Each number is 128 + 32 x the weight over its row's rms, rounded and kept within 0 to 255. Layers, rows and columns count from 0. Numbers have three digits each. The size before them is the row's rms in percent of the matrix's.

# layer 5 MLP up, 704x256, rms 0.115, rows 312-420, columns 128-255
102:170116177140180133093110141123105141139091200153119183130133207094180117091126119171111159121130142100149115071066099095143146151165190167168133115090138117143103123156154105127155138134093152135161115119089162113087114088149104124081162127167176127138139202183142135175125089119151135117073083111122185148123131140132178079145116157119104113111122101099170120123071146108129187116126
100:164176109155112119087132150092106111141105112089073088190076118139129126111068098158191139083116140124120118089153077125151186160066134128178165177137106114142147109062132121133071187092131133112143134097111124103080106061094093081141132149121150139083148175145178128111141092132113132129127154217112077154140098073095141061135126119121116157173096131126115146076130121150161087155086
094:089184099125097163136098132135169134141100105088094130149143144140118096077132119115126242122174132100163142152109105089095161110170110180125100107141105151157131111116152081094181086121123048080099203111175110165106187146124114127140166125077087095168096092166105079158178173082112117175072121145113172086100100181111099040185152077145144137125106142112114087052156134129142095113163
103:154107118093138129134150130108148123095108159103080112104146128117138087201134127134113124127059130183152131132116152112153164121169093180148120101114147163092143126141144176188113236090126170133079087096152150094161080151178090178051166142144174152147181086136081092128161116114132124100179121083137089130161143111146159119154107146150151125104112133162156177053069131158081135105142
087:121135120108174133134140101194115106131128174137090144169129133089134099163121134123121138161118164131123153139056105140098135123195174134143173166119165071108115158162134137155145098152089101163115075148086112122157076095150127163059082071154074083119130192092092140126146100157159078141139091067166094102109114147132146157197127176157145159095127169122181154146115175147109110123088
096:113148077135139164083171154131143168110195117148154129065105123083151160220200155191162120122107205152141108092125080122141113148128153117172141124134158108102140166127186116166093106164122139064110149125083161088143173133108122113109171106080090153126101187107102142192072167082149141167128104124116103098138158171043039112155126154110146099123157143121197127110101149099140125129125
100:144101113139108102164136111117072107090121104177149130143076159084069097160059142136112135058049110140115093144115119099070122106168064152163101155073160135108121111109182148146114113078109128151086113089111108121101075111133130083173078160132133167139159119107178149082138145190139075103149091232055107135162124094164166109112099180115129181168108162132113125135097155128109201119112
098:093075117099079177112141122104142141128153141148131164124125137102120135170175146137129113166157135092164112076163161126145130173144154085194147134174110188137134128132141125152164163178113097175083071132202172092118078116118107138096098107098106088144143136113135125169127097144158059163109204115073178103157104110128127113123067192128136101160140116084107089134134197122147134144123
100:133152104118143144180116103117129104113120094152122155075164131075125083127157099182192140100125180151177124130098101050155117126114100110175094068130109151116117049139151093127151128113153152148077163139133118112107151150154171123109159104055166126115175090121108169107118134138117159141049106111144163110105076145135127124152073074107092164156104052119133079204126199087118111123067
098:120129106139101120099137134138083069135114102172160183188121074233159129109099208124135153206122106109188076129143114202080148067107087084140128125138152097140111152132140139117207169148121128169132194133131085127148088143138134133094108191116091192151135187157095149173140117126117128147070106145141140166119067193165144156125123053092099083110174127110144104162151117098120089138098
099:135176106144106117154062153114178137131082148147118092212071172111127143156108103109144135093090137096201115130127197097136136075138151127103135108111142085153133110110084101156149137175031152123122148094093101107101141085136147084087159156059083110146078114137174159098117151150086142135107131130155083098108068147124132118160074103118125089156138132177185075121124172153239145126110
095:073148086102114122111144173119028122153173121114074109144199109136161129138132067162117147080116121167132177117113072091120108152118107191171136154141166132151126132091118139098129152144183126170123202126142101146137179066114150112098114168188132122145120086170136124146195116104102114145141152090125178139132094068195123127141102101100126192108095125133127154136158197104133151155112
107:170098160142147108110092193161099067140129090118155118146138134180087148125152157098148105152080178107143074100167163087087150142102167160164185172031094150107115108130146151195091131096071181107128137110117161056163131210136129104097131182128127108182130132144199128109141192155126151110109086175128099120128138114153132106076170145125155128101166139152108148100113106140067145151169
098:180129123132123136138118089144103116128178132138138136099161119099135078113090140082147061137108145106215119109140109083110112128124138115122139109117102081155127095134143098073142126169115162185075144094094176164059079154117106110181139141156139136124087125076090075137142088138165044160147087172109085105082173106116163160155140144184114166114157125126186124164110098069130151164155
087:128163099122132165132166183079108093097162107128111153086117121056066122094159101165095145118119104119100114130128123151137165192086127160063112174120100164113109133163094100094073133156100128120103097092143081104184135148150138126145126138183158140087122065132107113084161115135160123106132141113094145051164090161092137103126082164140118163124148119030195091187099138093206109137077
099:104115110158113171121134108106127131087080101148131143141163115129156094095170129060170149077126137090141088102101107122144089067061146099144136154129129122122138122146202153132092136133152133109117120111132125126067140161164164080146135102140117129169150122117135121120121128071134147126130177123073155147160166127152104194124143187092066115156112132145082125087103171142089160173141
106:183134131136154080136170114091088147154096063087122115109106123099104076064141131135150109168149146110095095156161160117088123135145122137130134160177173170118176092094168121147097130127121127153133128185115136111192109126196173128165085206156095111072111174121088174125099164143147126132118155069182162154141154174158104125076150163183138114111176198128135146121139102136080131091120
101:160104173159165093127150168119156177187127129183159100099138167167114114141062123125042107060147133105138149088112088145159079148158130158141148165134108149149141145153164139168199099111127138140144134137133079139137120103113130098123130112187126106090175079178082098127132138133103106133117155124116112120140101126123107142140121145137129143102129099061141121109151137111135137114120
098:129198157172134101173089067095144113139130046097115146144123151094118104145149112083178139101162085117125115108132165066117153160126122097183162147112141148140073136090140058099096142054176180117138066088143088148121162140124163070095170102157069137105174088138139107154148166165099124115177156114052109136126094146108066204066132179122103095126197206114094190156089116133197158140110
108:144112168162130086124147117134111167155156098072133101104150146166091143137083166049133127168123174106158127204142114164113157145116095138149145118167093097101137152152132124095109089136131155053086095128173079119084158129115092156115131144151145202152150146032158072142150100143111119189111106119151121095156087149166115121102067158133103140150095084086133127071151152097108110127106
091:134214093133128111106119090152127081112117139137141133151068132079113133116149102129139086092178130161084107206193119130150164183119139071114188153116130142143151140155146123078138086091117118116141147157092125147097138100127111143077186172171133102185169073172170123134185104133081107145135144129135116128154161182158129140135100155097086138086127144152067156119211158157049126157207
100:130112157165144126120098120164157144157147025109110163111123168156092151152111114120158126174113115128112120153116181076135128153135152126128073146120095143152105164163144125111167147131100118182133107112137141148155223145140082113164140132111160105105079148119154147098213163089088080124110155094171151159124160113127127123134187073080153110119128150138097120099113067113099120091163
101:103093113157101153109150117158128192154145142108153103127140115118159131131102078159101173091151096053114159116168066161125114131159114099119185142170135092173137140088157121106138160088108133162100123086086120152159157121132162108067141169115109128117162118106074160138154070154199115177154123099131164181092146134116101173168123111123141146075072099091175175046115128181169111094129
098:092085104083120115110131215138142092132107074061177130084138143172171143095066130098117092148064102127147140159181129137114089108104159134149050107109078132164147076120182144158102103178038121155124200146094118142117130152074127148149117130167221088105085181134103045155166109099172095115114092209112125136134127158107123137136055125129089147077123114107131117157104121131131083147165
101:131120097121098156082128174098152169113118112075175111155168130162165158092162120095115237122122149174081134141113156122172116110117174129125196164115105136129168151166081094135098131127099128119136116179151104112105108137133085101170135152102097140173162186097096131166079107114150089174075122087143086151117095114146095166144094165043126138108082144108152112097111142134083146152145
100:122125122125095174087173142162123145117118134124107128164149186065108122106134170126122168119111133132190130078130156184151149138105106154112124082159122146133142138174123109141147099162149107135082052171165182094150172151175106119126118132119092142119142124149170114118149127106120129113163147128126103076208136112180131139145137172123149059112078120102088145077083154188103105136164
092:138131088110185151112174078082163132151151102119128124056129103117141136104093174093130111062099112146153209046144116170153175171126175120142197112153120211111073150104122131148090122096033136118092145125146076114136091099132103190097135137118144115117082125169135126124098181107110115124137116165108067112073183154171105125134130097122168175148138129137208071103090111139104129099140
101:117107110145157153167152127100129118182161152149074133075154056113150167109144123122181201124124133110127104099159145067137128119107109152106079150157116170122145077121135133133139143148189157139061174087125112151161140177153143105047094112140106099160128105125152156129120113119115111115108144127139141121091043132127123066047131091174151145143132108154103125120125074169143180115118
098:093139128127084105160067162155140110131162128124144162069097153177166101156152148108148177114074127153074098072142105120122168098141126186099142145118104103134071197102148162093082190196158091113119142166107095080064139117067167101160165166104152190120156130132081146162120072121108112129146163121099099115145117106068176161153128084069060120155144178158136111127175136113139138118111
096:116180146156111146143121123160129099096120135139135070095139182115055112119121152160076131138070094133111155158071158163196083138085148108138097140097095118130147121191156103156191162116171132153187092156091170122135124107127144124144101140138203154154102119126145154158121145138098172101121160142154129201201103121223120117129226163160139111175124184169121159135137152173109115122125
096:151139172077116166157127103108095117136119126107163153109115113131118201161135171138085103145163099109137120070124107108098083168090108118176209154195119100066087089173079077166177190155110150124087090190104154105188114124107147109056168158118128166143121191127146144118122097134160168131103140143157170132114115122136122103165152157178045113160147101153165125170113136098092100196098
103:120101132159114121132105120126187066086150124152097105112142093136103103092188118114205158111140134079186179064087119110088123150161168121078190082130099110151132116128113102150126135165098163076118139087125121156138179184133112141096122128106121084107157157171114090126114077147152072108105099118148138116146173136125149166154140097108106158139182128147140038121091098093185139109148
103:087162138105102189096145074139120129191086143168149159099142099200177108149141054082159146139193090123071114165110102140146107102179149188113170151104124131171170112145189167165105120139097135136103164109134117131129094153141159130089147150093088102131143109110078146137120116092117092155121139167098139120132144127158097116135132136162248128091151107091111109167123207068126177120098
108:165138141125079078098129113134159115141051128199136147147077155148163129102111119142148153147078151134112130151125101157108184088155150196095180108120155118139090152144174176194184099133171136095161107147134048141117134176066160133209134071173127119162147142086154171144110100096131141120112100152135114073123161123104079110157142177182093130119198183133122109097140114179129174134085
104:174045131114089126117120159155136125117132093078075128112083098115097080065098196133114177086144105187104137124137108121114122129098178122140150089117181184139146092141121133125108068109195123083158105109134054154099138074059165113146144189135114075129088146128132108136150148136085170090106150116077113122104086127126113090105206202159164110151096154141128114149163160060111126119156
098:121106129130107138134129199174176129139119166175107117122151143166113138127122115164123089098132091135161093097066073152123141181078083094197169146096094140159105137108140061119134104115161136100119099149155125105067152122160137062122089071093135118182154066111127172069134136120154137158121104121121110165184058102139123137186138169153129103104154162182164111109097158172150088083204
098:163117116161139097093135079122179096062131161128166113141130193119108147144065099161069172101093104141215160053138156140133143113115161069170169064096116130151131117138160136187129120148149139122116158133163170162100079216118205104147190135149152125136102148123111042073112112169092185128094101102084126119101186124090155079142150143131144102144118140189155119114115167095108132135133
093:073180169133166203145115086153108104149110089135122197168115129092104152170080181157172154130163147145145140151143108130167116138169119127129113129143074113108121076115120142162146132031059159181094112141087153144147124087135106132129114090137156198109142114129122146123116083152087137131143157078155132113186119103103114095104123112124110146133071136085097108151058163117081165189162
103:068107123154141176121109111077129190189144112165089158149120100170117099108061165107136081186141159157165086189133106134108138105123136067103131122126135094111122182127164148097108083110124129125156119134071101115107163101148099102155104105131117161135131146186131133123091080074103162125167108087145173093086091121172148169109168087127168115141154077133147109152132127188127136079163
106:108160186142101102152098160106098117156124112094130146140108138108081169091103086167140133099066171068134171191093140158046130156137094105154179081110117147106136121086093175159088071128082129159117145078126145172130123104133147121076105132193164116132152101096166116113187091135139130071174121156108168107134108104105148096129142120092154098112066180128058133130105129156143142090043
109:149093077089148137116091133178173178070107130124109176147151121130110117154162068068143113111136158139112109144157142134171177111151138121161128103144107098162132107124119118102144090151116106147119149109072108104100126143157060122121107087163117148133096131118117078144101150109058141154114103135148079106212122105077115175112059136177099138107164130127134140081139129147154070101101
101:099104101121114084146071143140133086133135087205098189138147081111171077109074076164103135141177103132097127185183094175143120132120119131164161141179129079111119137155166194161102111095062119095170123131092135140121120123177112076099129171128121171167120105086123084102091139147096128108123163135188149178129100081068142183123150109128131139184125076136133145128125157199108112134188
103:185222129148073060155154123147164073151099158122119131189120113173168133075176083080122186131117156130118151132086129130103103142106207159098115133139121150163132132147090117123133165173183147150119082133120129168149148140089111160141161136160118116104142175153180115115152165125139146048121085094136102146160131137149066142166155158156108101128145130097137160134172162150154150169106
104:133156093138142181129125203131120119154105112154110143120106103113150135117094163105147115159074144135146092079118186119110141186086149121122058115087073071166096081147102124140151162193103127136187132126169095168144066150163122181123114107188140139047093094119136135116137120113161152173090199181063133075171142169148117093157208111123117097181128152078079150140118095111117153149091
096:110099142144092091062144139067128175170099140123131124142111150091135112164097150153136189156172158137176174111115124113189083149090159078113148131136124119077143153157151185154139136111116119151120116079116157126202133128137159177115102156089132141063126164118167108089144111151127097119163107090101143137139115119215097103107143091154131107068101141116150196150128083109095095094045
097:199131096099108119146103176069090142129128148183118129122134102180092141149127149140137140127098148116105180150148116156134150134175154126126171141101141153145120082107153198163144110116140156219158139166108098089086133055138141112100097105102129143156147109162150127124179104161135087139128183135135114166116143138121087125077168178196131157163153169121166153124116125095087101097139
107:130116200171080084107171130139153172138078126105094096157155111145198177113062059099147099111086123120113093114169136104157113197139127106164190152144096148148147165160126053103156135176098144128167212167118115194159124129144147177171161152142086140090069086098134196130060088106131194119061141104148105136093112139105127093118132103144169082096136120148116148112135117108151183124113
093:120100126093111107149099111136143165156164177123154111096122124174109099109134150068202121132105200142117100167089062141152170172181167075140148105156125116129160081092141109157157113100103107117166174155107132150104164073095131108096082130114152082125090096132128142126171167153116121054144103187120104134102167105073135145136227117122155170115146111108117092075102192079130112202110
099:159130151079143164164184139098130116093150093131189194131166099043109155120115103170146127184118106108115128072101125092111179096113122198158140148148162129125175145154172104158126133134161114074072070116178056140150127151103155111192109140167146170137159156118173143139168120110092128154102139168143116135134154171112130185121162094132107103172123131200112149148166110070139110101114
102:045143120132091171124112110146151133103135140141081114135092146142058081131141170164128177093158113103153145106151094168168210142161076214114120150105127127103103097061188077131100131163074123092163177121104180104094091096056109141106100144085133147126138143142110157118186112154136163157101083144169071153073167128188177131144114149116119127085156097133158121142125135095141122117154
100:105211107143161162153119118168174150168085116125178148129132133197111155113044149122157179085151085082107162200136128161105187137104077198170149121128119138104136108122186130150133092127071129106132108200087103185155132166093089079045118176134135153202157125130142097107068114154143144147146098157119170094125135137140102104141118129082091143085151128140126114080100191110114158114135
099:164116124124119063156163130150106188170229131046169113090159165137120135141165085102116170106116112178149164159142153079117104082137093122144148081125169173156156179058075171123140134150115124139158083105140124142134132131153106141134176139085113096086087110086091132119192130116105079135132113150030136185165118080128108156172175110111182123124164150088105134110114112158090105060121
105:124142122140140097143120152129166137153202130140153058144109183098121095147091119137074083108085149119186145132138162146241130163162131125128155141108124140167096092199173160116147187199179095116122125144113134145202115073119141140096128094088138100172126165179154102184142162128103131102113090085132185162124077112095128117138085211133151177081147109061115155114153123169147104134152
093:070132154155141176138082131198137134196154166162145163135129142148116112170106163131141097127101102011129130078193133151186134107147134155071141089077094162134088136168126155139092120104198105119113178112169140135125184109106041134192117082099170069109137121090175185151105130151160142048091106144111126179105145133118098115122100108098075137129128118120145195127199126108154149066106
093:115122101077156120085139141134180149153140158089045128125211097094111110190163123180126137126094086084097098115140115111156143143170203137177108066083127094113116108124093160147122178157170174083102112169176143128195154089125122172088140132153130144128102169118099114134128127134125097167127173137054167100103137118145119101184169146129165118150160112125150131113168137076057146090121
108:132078138130142119055124131145103124148086146164115118124116090145107113162156140094125095109086085159086172202167090117076161109134108131132155076124231127172122152133113159163134168163124133088161051125100091086126073110148184152100096125140106144185106073160140157149161141132116107067146181099146175155137106119143116112079141124078119165137154111126136132154166106161133117099170
108:162190107210165125158131159112135150110108097137162089144050112129167126123141146145131182103144111119136138154110086132166057147094123140138107100162125179125102111165176123108102139129137087127087103120138147127093188148187111098124130135068108144156173087067150141097105073128152219139088112120130172146101132076121120085173094104095144123105131140183130142125123123150144126090146
097:078168148118126113096120086152135145153101072102105089163162141107104125113093185101111132058113199194081117146138142158151175091135153096116129122035125064110122039152136138129118133162116114145074131115100083180126142165080173130099134069172163048142125051087106186112131108163195126137096105129127161094062130153145138110063133107077125122132123143153104133126098121152111107124161
103:136154122093114205128165113143134161127153114140118099118138125130148104129147149129140118087124151097133137110090123163092078131134101198155110181131100145048136143111208142119160116149119126094120174137096190154045175169099172122145142091114131121099067159133128162165133068085195122134119124137147077153132181128114153155112162161087108048136137175149144161152125090174170134175092
094:151126137086081111118118147144115131114146094164156162103099165137113144119114166135131139185113154096135118160150128078068128088110155124139111044161146153144139116136109124137123148097152128160101173176128151122150040182096177157110128115187152096108131107091123074146132095165117137118085137127173155140161120126124124145158180184116082109140113144078106154099121157118082195144127
092:148096164193076146125184118126147178102140107168095116146125147145128135150118089107083152208103063130078113173192036132104150117150120150159110126087187119114142123139106117141098082116169134062169158131128144123114112117093143136120181131161104087148157162142068141143123104102162138137107098145085088129056130124093096145110124132152116120145117198106094063117124127125132116162161
101:109081083068130135113191093142126161146171127098128113127161062118124161140115171135097137119145108117113148191128162168185127137105086095093060153120082166181141125126081162133133099136199114224130172142133073090111133120035154101110119119168199162052171078079039151051173135124065096126154095132082116125157134134157103131145123133178112128103124102124152145135143085154127143188121
105:121121099138159136201131114161107149094101148112103169145152120111125108083135124122136157123162075148152106115181176116103083146121119114086161131143174091180125103103165125126130090065131120108150095104128103102116165134133151112184092101159158107115156095105120158109124113119113122153083163091157121032086084079153109130087121138148138136151132082186095147102138127125128122175147
103:119159153083134115146124143113125066153103116132130104147102121159178115141097131101129122151123127101087067085044121180157076095105070120206150175086141110088114158107144108182127129115171164136121127170155114116162144114148153204154107147141096137157117157137045122152123138130150101111127157111081130086137131137094135055107116125174104108078113082138110178131176147154103141109110
097:185097158130139135124112104138075148131113098110163116127135129141110059115148157123078113180110118092121116056130170105133140111157126134090138091132202126069127187130109132144177150119087108085130185164122116154100188143150177132099126117101140108132093118150126106149089131121085167125145203140173127150140157075096219126136104158077152145111103149140142142130085164089060115096130
102:165100205092128108120125097115130161131190108153158081152190144136203065118149102088166176182079091148129183084151187116100143117135158123111102156103182145133140184153095122102097067047158082084135063161140109138197150130152158143056179040098126145145129126108180086106159132110098119153137121123165095104063113102162092190153129131093138103079109174084128177170136107147132160136114
109:142123134116142164102154120101151145152111094098117140148148125156099080116174109111132115159101106133140163116155099141214145124136110126076029120170099083107108167115145052117204151079127115117152163159145071150127083102121131211171098062126133180148124153125111072078105124064108118159111104121123117095087112135106098155148098086103140130139128124126119139171125165138143159189096
111:121145131087101095143153140137153165116177151207159180128083149150091120167074100112089139134170140087146157123129122164139127132152147183209184127096067143134187080081150150180143127164095176087139084202100148186178118131107111119127124133099114133119137108125159094157156125146138120114139110123119126018097126191122125180191121156100120172132170128112152130126102127140179146067155
099:169154161118129164112110100139082117149066154120139084122166152138156136109107113083122148174082140170174109140116135138115089115168185146178169154111151137151066122103142150132141156164092117159123125088129153123133159164137077124063152132083098096142134151159110095110165137119131172116128111152184124082154109103156159122147084062129099089171152116097135159123130120078146161154134
098:105143130109090117124159162147113149081124126149062086076104129077104114052118130117122088174121153098130096158125177114151139122122094131122199116137077134130112143133076158145134102110136077136062136187153133130126117055128124157118113157102142118142118162159135129118175195150132114129070151136174110098193103173093114127159139132109148114168090096128113143074141169194131133131137
105:100136128147192115158148160128130120086161089158134114101155138157133114193082140149101174088122123126131080147084128146065123145132119157120164153137109105176095087102087097113102108163130137080132146144085175112101161166136058089119160145138132061076167078105150146111108124119189150159110097129162122067128170090087171089158082168120135139106124116100139108106143060139140127123113
102:114188098164191108109175153089126096092124056166153145167168102156130181132112093097133101162120103102136109123054132102160056120136139161154171134104177092090168154126202126085106138122131097097060125156110165067184127187157158161125047137105122171207131132152138126154114114105179128118167117148092131121106130171144080113124173175086143085145107170138110168095135133156126128120154
099:126115165199168155100141092151162069209156161067140135133145136170136100114177104113115139112120179161056171133151185177074119140132155158140184145131149176163162127167103098110094108139145138131053191072154118104136089170133085114178168098103221112133140115139150121162128148135162154064174079126105138134158174160157127112074158119133151082195142060117087172139079109074071089147109
089:121126139182146149095152154112112081117165081064124129094127079129113151161146096131112102090148167092183117147109145048103106167126141143149128150124083079134160155107104100122158078141108105105106112137146119136147127110161112130065149097110125107113106135088118109155160182091111106105175096095166141122125079171185118089128128126119210120065115166134098097157087084161121107121103
104:117127114073099140139071137128167103119153099071103124125110101138135061117178120148224164076129076077169113137126118075173095151115119199080136151136130147060161172097142116070101188111149111092084136092112134126154116149114133152184131168067101173100123115128070146137167159166079077100166132120105167078086071138147072130161100085132102120191103155138102145139111128161112121115124
090:143180140113151124183138089088206179148121111072127134083142158125108102168164178096127044108106165088124146115114143085132120101115191163148089157143138070144091191132098140066153151124093086167106167126116131109117110126068089141191092149145162176137139153072115199119135141118122106125131157132125120149155155121134171176057094068156132155107102093160148161157130147177135136092119
105:166097131190154188096152103077138053113102184141129121185182108096128165098146170137155174091152058099105163149093082102094138115148135173136110125183112107113186162150101182155169161109092097118119108132123133101145131144163151135125089135149132059109103157134145110109116070153099143105119072077119140128129158119189204079126111105135116069131139102143117157063157078105076126146108
104:105115138117124142138130100092113140112181209157147169102065088103144162123136160130109077182154131142183140103167156196069109162202129120129103136133139111048092109122176150108137114164052050115137148088094165134119141210064173116123104180169189121065118103137094142147195146171136164077131106149195119129107075104122121119090158078170113138094113075163172117161191068153089129144101
099:093145135146167101127131170111098190134106164169126098082122113153115142168122120099112092159153116084104108142129099149187120161104165166116144106119067123119149090136179151135069095141042162146164122124111186093133133103126155096158156141169161128184190114149140106126090125069109185152141160069124153119157153205084130132110165120106120106121117112191120172114127131144108124095162
085:137137119064106136186116162072160132149110077146048136111074061151120159153137098074227120145126077128129165142170124174173117103168105105140131148105178138105129098117138137066102145127130115159074082134123092125177156091095151149157152143117154110229147108113161131161121119128131155140143096129138146133141143112143126113179158173135091114174149143148122080206147118208135139118131
096:142108105114137094126106076066078165065098117110131180086115150149098098178142137162177155119106088146132123150130146104124105125111180124151118168165062165085126152151144094155125144133145138079152116083176081148122152100186082132149169132107134140153207109150190079076139100117133115067077108142110156133171149162151133058088094103118134151081082126084129197103202151143107139090095
109:214117086122120138152116081132171117081139083120114090095168106110074155178118165111106089125115116153150079130178050163135156140127102149106097156153162098178131133109102071086120157211134077154151152118124104073108126186168176154118157091180167103120137116157042163147152048166104169123153112152105144135083127128133152158153087103127172110143183106170171127156128078132092186144106
097:130189118119101141127084116182161192146133122074070118132119174190120166158141131103127122130119152159135164146165082065155138120119106160101105106129058177114059122088131118118140112089157133083133124098110114149164151123076197161137132149142121089150150084122058161156183131080123074074156077094128079130140160149111116117190131065136134117139101089139140106126114158122079129145171
095:084154123105135025079164162126189126132097084156188192134112163117121170141088130127141103092120155169111120124123157113137135127083157134196149137089117148153081219085159049149143087144104169079091140109088172139182125115117126140113147103203075100115093145099144135179115110160083132115141101116088089091080125098119222181122129089094166099117120102080118159101154135091153172071156
099:155136122148084123128118132098142112130153148157191113131049146120102144113124222152131115125161114123140060124190122131150096082046114122090125135089128141109159108110170190104092128098155111136085104129135162095140095093135185110110115099106214118144038132167172064136129114143091133122099071142144157129145153112090108107117150159148090165063110092188147105143174066146094175087111
099:118087097124126093159127139111156131088115106045157180098108091123125184138163107090125150083146138157132131108083141133166091157160104156096056136057082151154121113108119136106143160196128146093092134121106129103078164138125103182089116152078159053159118103129180099115111147086117109117140118167079088148123163139143132108194119189116135091063148108096175090150112124093075133117102
094:114133162144096159056106130145148130170098146138156105132140124106082085154111108122128138106165125160154122120089129074118078165179127106146127150122146111087116104174130165133156144101161126086154138152108164143121158123155125121098131127085121152131181135086171148154117084114145108111129107133170161129125181137193098121100098160062099164152099110137104099040145122205100077131160
098:119121095081121119195079154140135142113089097074162133157191140161130186112076125129118088139170169092184127085128070180129171164155183180150120121152118143132132115102151160148071160134162095079085131143101195112139152145155096217113153098120164134072078150145109151163097117154139149115105166086073092141119141138129071126208148141119181151075126130116151164134161164089135095134171
110:113170115093128102146129148164107119159130118086086159141092203112106049124133151150152033130147084172102193106125124127138162174118130111149131122155134152089148130167182149099116165157155151109150133151098112140136122115099118114140156098227108143159076166112166113135073098165094139135099132096108149110080124107131114124132157082151169108179125095068134197179124131144102170137112
101:174098174112097149149191173148177166118116174167142152102100136101092122164131125152127095194092165140162115041132087149148083180145147122122149095143161159118186116164116128187153149169162115100096142147114112091171126161123104071063136084173117105150110156190081119065067163118153102091137113138148148079145128153103139131130158053075066101127124131156142105116119136150158149123104
089:077105162109124130147146135081075121091162095135139057094186106073088091119120135069155128106120196145124116075111105111178084203106140151081111154114095074168143125091114126122126102138142111147150124137131140114108114122120112158104138200084087151138137123135109172130186134143110136120118127133095173132134116107162086106091102183107149104091138147096122140202150147080127122080122
099:155138115141097161135148097065131141116137004129138145116115108112077115111142095104115121137171090150120216139138075189125132184123204131081109181135130141202147146150139113120110098140143082162133160104154083154135050112128160109158099101135146108087152135186157133158137108151106107079118071130142126082151134103192115110120191129117081172060204131090108148119105202113106153101163
109:141171093046152042141137109149117117165046103115055132101071120128164117113064124070105125162150143133172133157081124100155190129147108139142121111117142070149134117131194072104115082151091187177151171114142104127092109084103126116103075151099133125116100117108160207164130090166109102134114156128113139126121148112118157073116099082137090133121138075118176122081198129133141117099114
102:138165108054115118135163123125136146163120144198139150112142113152143067133081084140138160099075116094115099120142125154174101053119200090144097134103109158158138099097087057091169170124090074167117088115192109098134151144075168097161165125148083159109151107140126174086116130134142095132133105156139164139099149141105128089136090115156131105103111136108165110137140108168149152091150
104:083111067085099142128137127130118157136114126095219120132117175180127075097143119161155120176140188165164109174121143082164119067118148162124149084119162088175107108144149068113100136100177180107123140079094180150126130147138114137112120129116094135142126132123163131037196110069173143156182176124116171104174094111098164160140099146116108068154072170101147108088111134116159138094153
101:077117118056140098140099157077125121136115107125154107164026084131096113093115099146153121102150133190122141143170204178119136106138184136079095144077106130136155164098125176110121108076144176135091127112160135155176119123029140101092156106115124127143136144124054137061150107108105160117104126118122130105134172196129172147163150140209128116130147175120164147105093127175147062088114
101:139094123166126171159118177161127149097130151128114123164150112082176141123159116105148080155141129112168094123074111109150152154163125085107156124133112106084132113115150151119143110101103124171140153084117119099122101133169165168131120125099111087120149150171068177105151157139171146145104221108133092173182104126056119150172132132158168085198107116154175134167062091176122103112095
102:138161137116123080129108121099110069115098098149137113184129092066113089121082154171104091131165071057169141132146086102117150121164153110111164133145104086171095120162124164102124183123146154115127144185186138106165066141102140163120089108150163180134100116144128091069097128125143183094128118119150126100111113093177124169092101187129157163058074103099116118146094149103067125120131
100:130164120075141199165125134091111120155094129139170165122172172121101144104154167170092165181108157171111120172127151105080112124145104135123125128146100098178163096145135156192136099140121095166113155138111140095139088125124150163105099129126103169072123153144124122148139124147203103095091108172139066111136118127223173143122063108130139075067075168133131112126133106131219162091112
109:137145141145205139137076177165053130135127124156168116150116082148109091131110089135170142192096098070062109189171102139098133068168108109165088068093144098091123110132128089107162149125084184165128127144048109087174151112144103129124158110093127148129177185138161133124123110110108100176096122109155116146182067124098161119176124143133129163098086094146130058166088138068200094179131
099:109134075092127103096071191169148147145140093139149155149178102118132115112109139185136191163116114124139137162166112151166134166136110163075177100150121068160162114110155173104166110157142096120135134098131115142132125156166151129080165176143161082155063186131094066161110114135114145047123085154119155072203108079143085145158198163137119117078108066099115162118132087102152212166153
101:133096145162077099197075172139097110169081184143124149101064193102186130144157116173098156134107118101132148105182167075130164109104100134141125085126142131134118155160127106170185160181197115112146093133099108111142149182092099115077088119172135107174132114086117147100057086171071161143127118145105123141126124159157142141166127065097178118143135141170098159185129108181147145063110
102:099090101075098134074117116099157117088105133123164146173115144157107079159153146083106063088137133138087155164082145155163169112130113146093151151104160150170066142092089155146104103100155145115125145200150167134150129158144122036091057170062112144194092141126174162114130082119143064116105068124103131083197106130151097113099094073158119075119119081109111110101113149106135099073048
096:152098138117169116166127090132111119124130060132088093148119171165127066116118127145111093122108120138202114151152211093098114110139128116104163185129155146048100127157124137139109141120121141117085105171167134193167150081124125166097127141164133116114104187101114093091146115118085124136117173112176165165094164103141173131158114136091135115176102138163175130159159169143100115105157
101:112111089105117111133095142121080127149087194086127143107078113185126071140161124155177124130097113212170126101154099156138136068178122181142104135149140127094118074148107151176172117188108126108150138058128134166128121122046115093126094116121143178125129110198148121109144138112185139116159155137186122159114092162108162092054068104101148178109162106104121121114116176145070136147118
104:170128116116163175082143104161173109075128101152175129083103087135101150096114109075148142170110137155104138121125134177107070075128129108120181104129195148109192133104144134146107153207135201103160081127155097166157109092104150134162164116154152147152143115184186106141093171094134123153072164200104134174160102103157111167142120146147137144126128116126100124104143064135150121112066
102:170075123119117095118072123152155121151128182103147084112148055092134125074108091188167168143132119120109157118137121099168136162086165072176073140136098106123094124085127115099132107119139129144100099137188125177126145128109096137076115090197073119143094130155194101147151106104166115147139136137161165069086154138175181108149144162103090151162161116085096075120141104126099137177177
107:076131146130132118149106147106189131141063106123174098171219157152111179139119171053109117099093100063154154127156158127086087128138150089191123129180122169104069153106139133156135117103098129096149118139164099118155115189146111118133111115207084108120131114100062158146138103086134200104063154119135165109155135080171141120147145131138211150092057096120137129093183110148141092073082
112:145117126102136152146140127076097142135124188093141122167179131106090065068085131097178084167075159186100080144152094108120084164135156112106099084116133118090096149136148190132136082127120139192057093150062113083171156123163161096138139114172107154142061069113130158153103156087145112126114096125105105183120142163170165106101155118118170101152101083126140138154222081143177073091173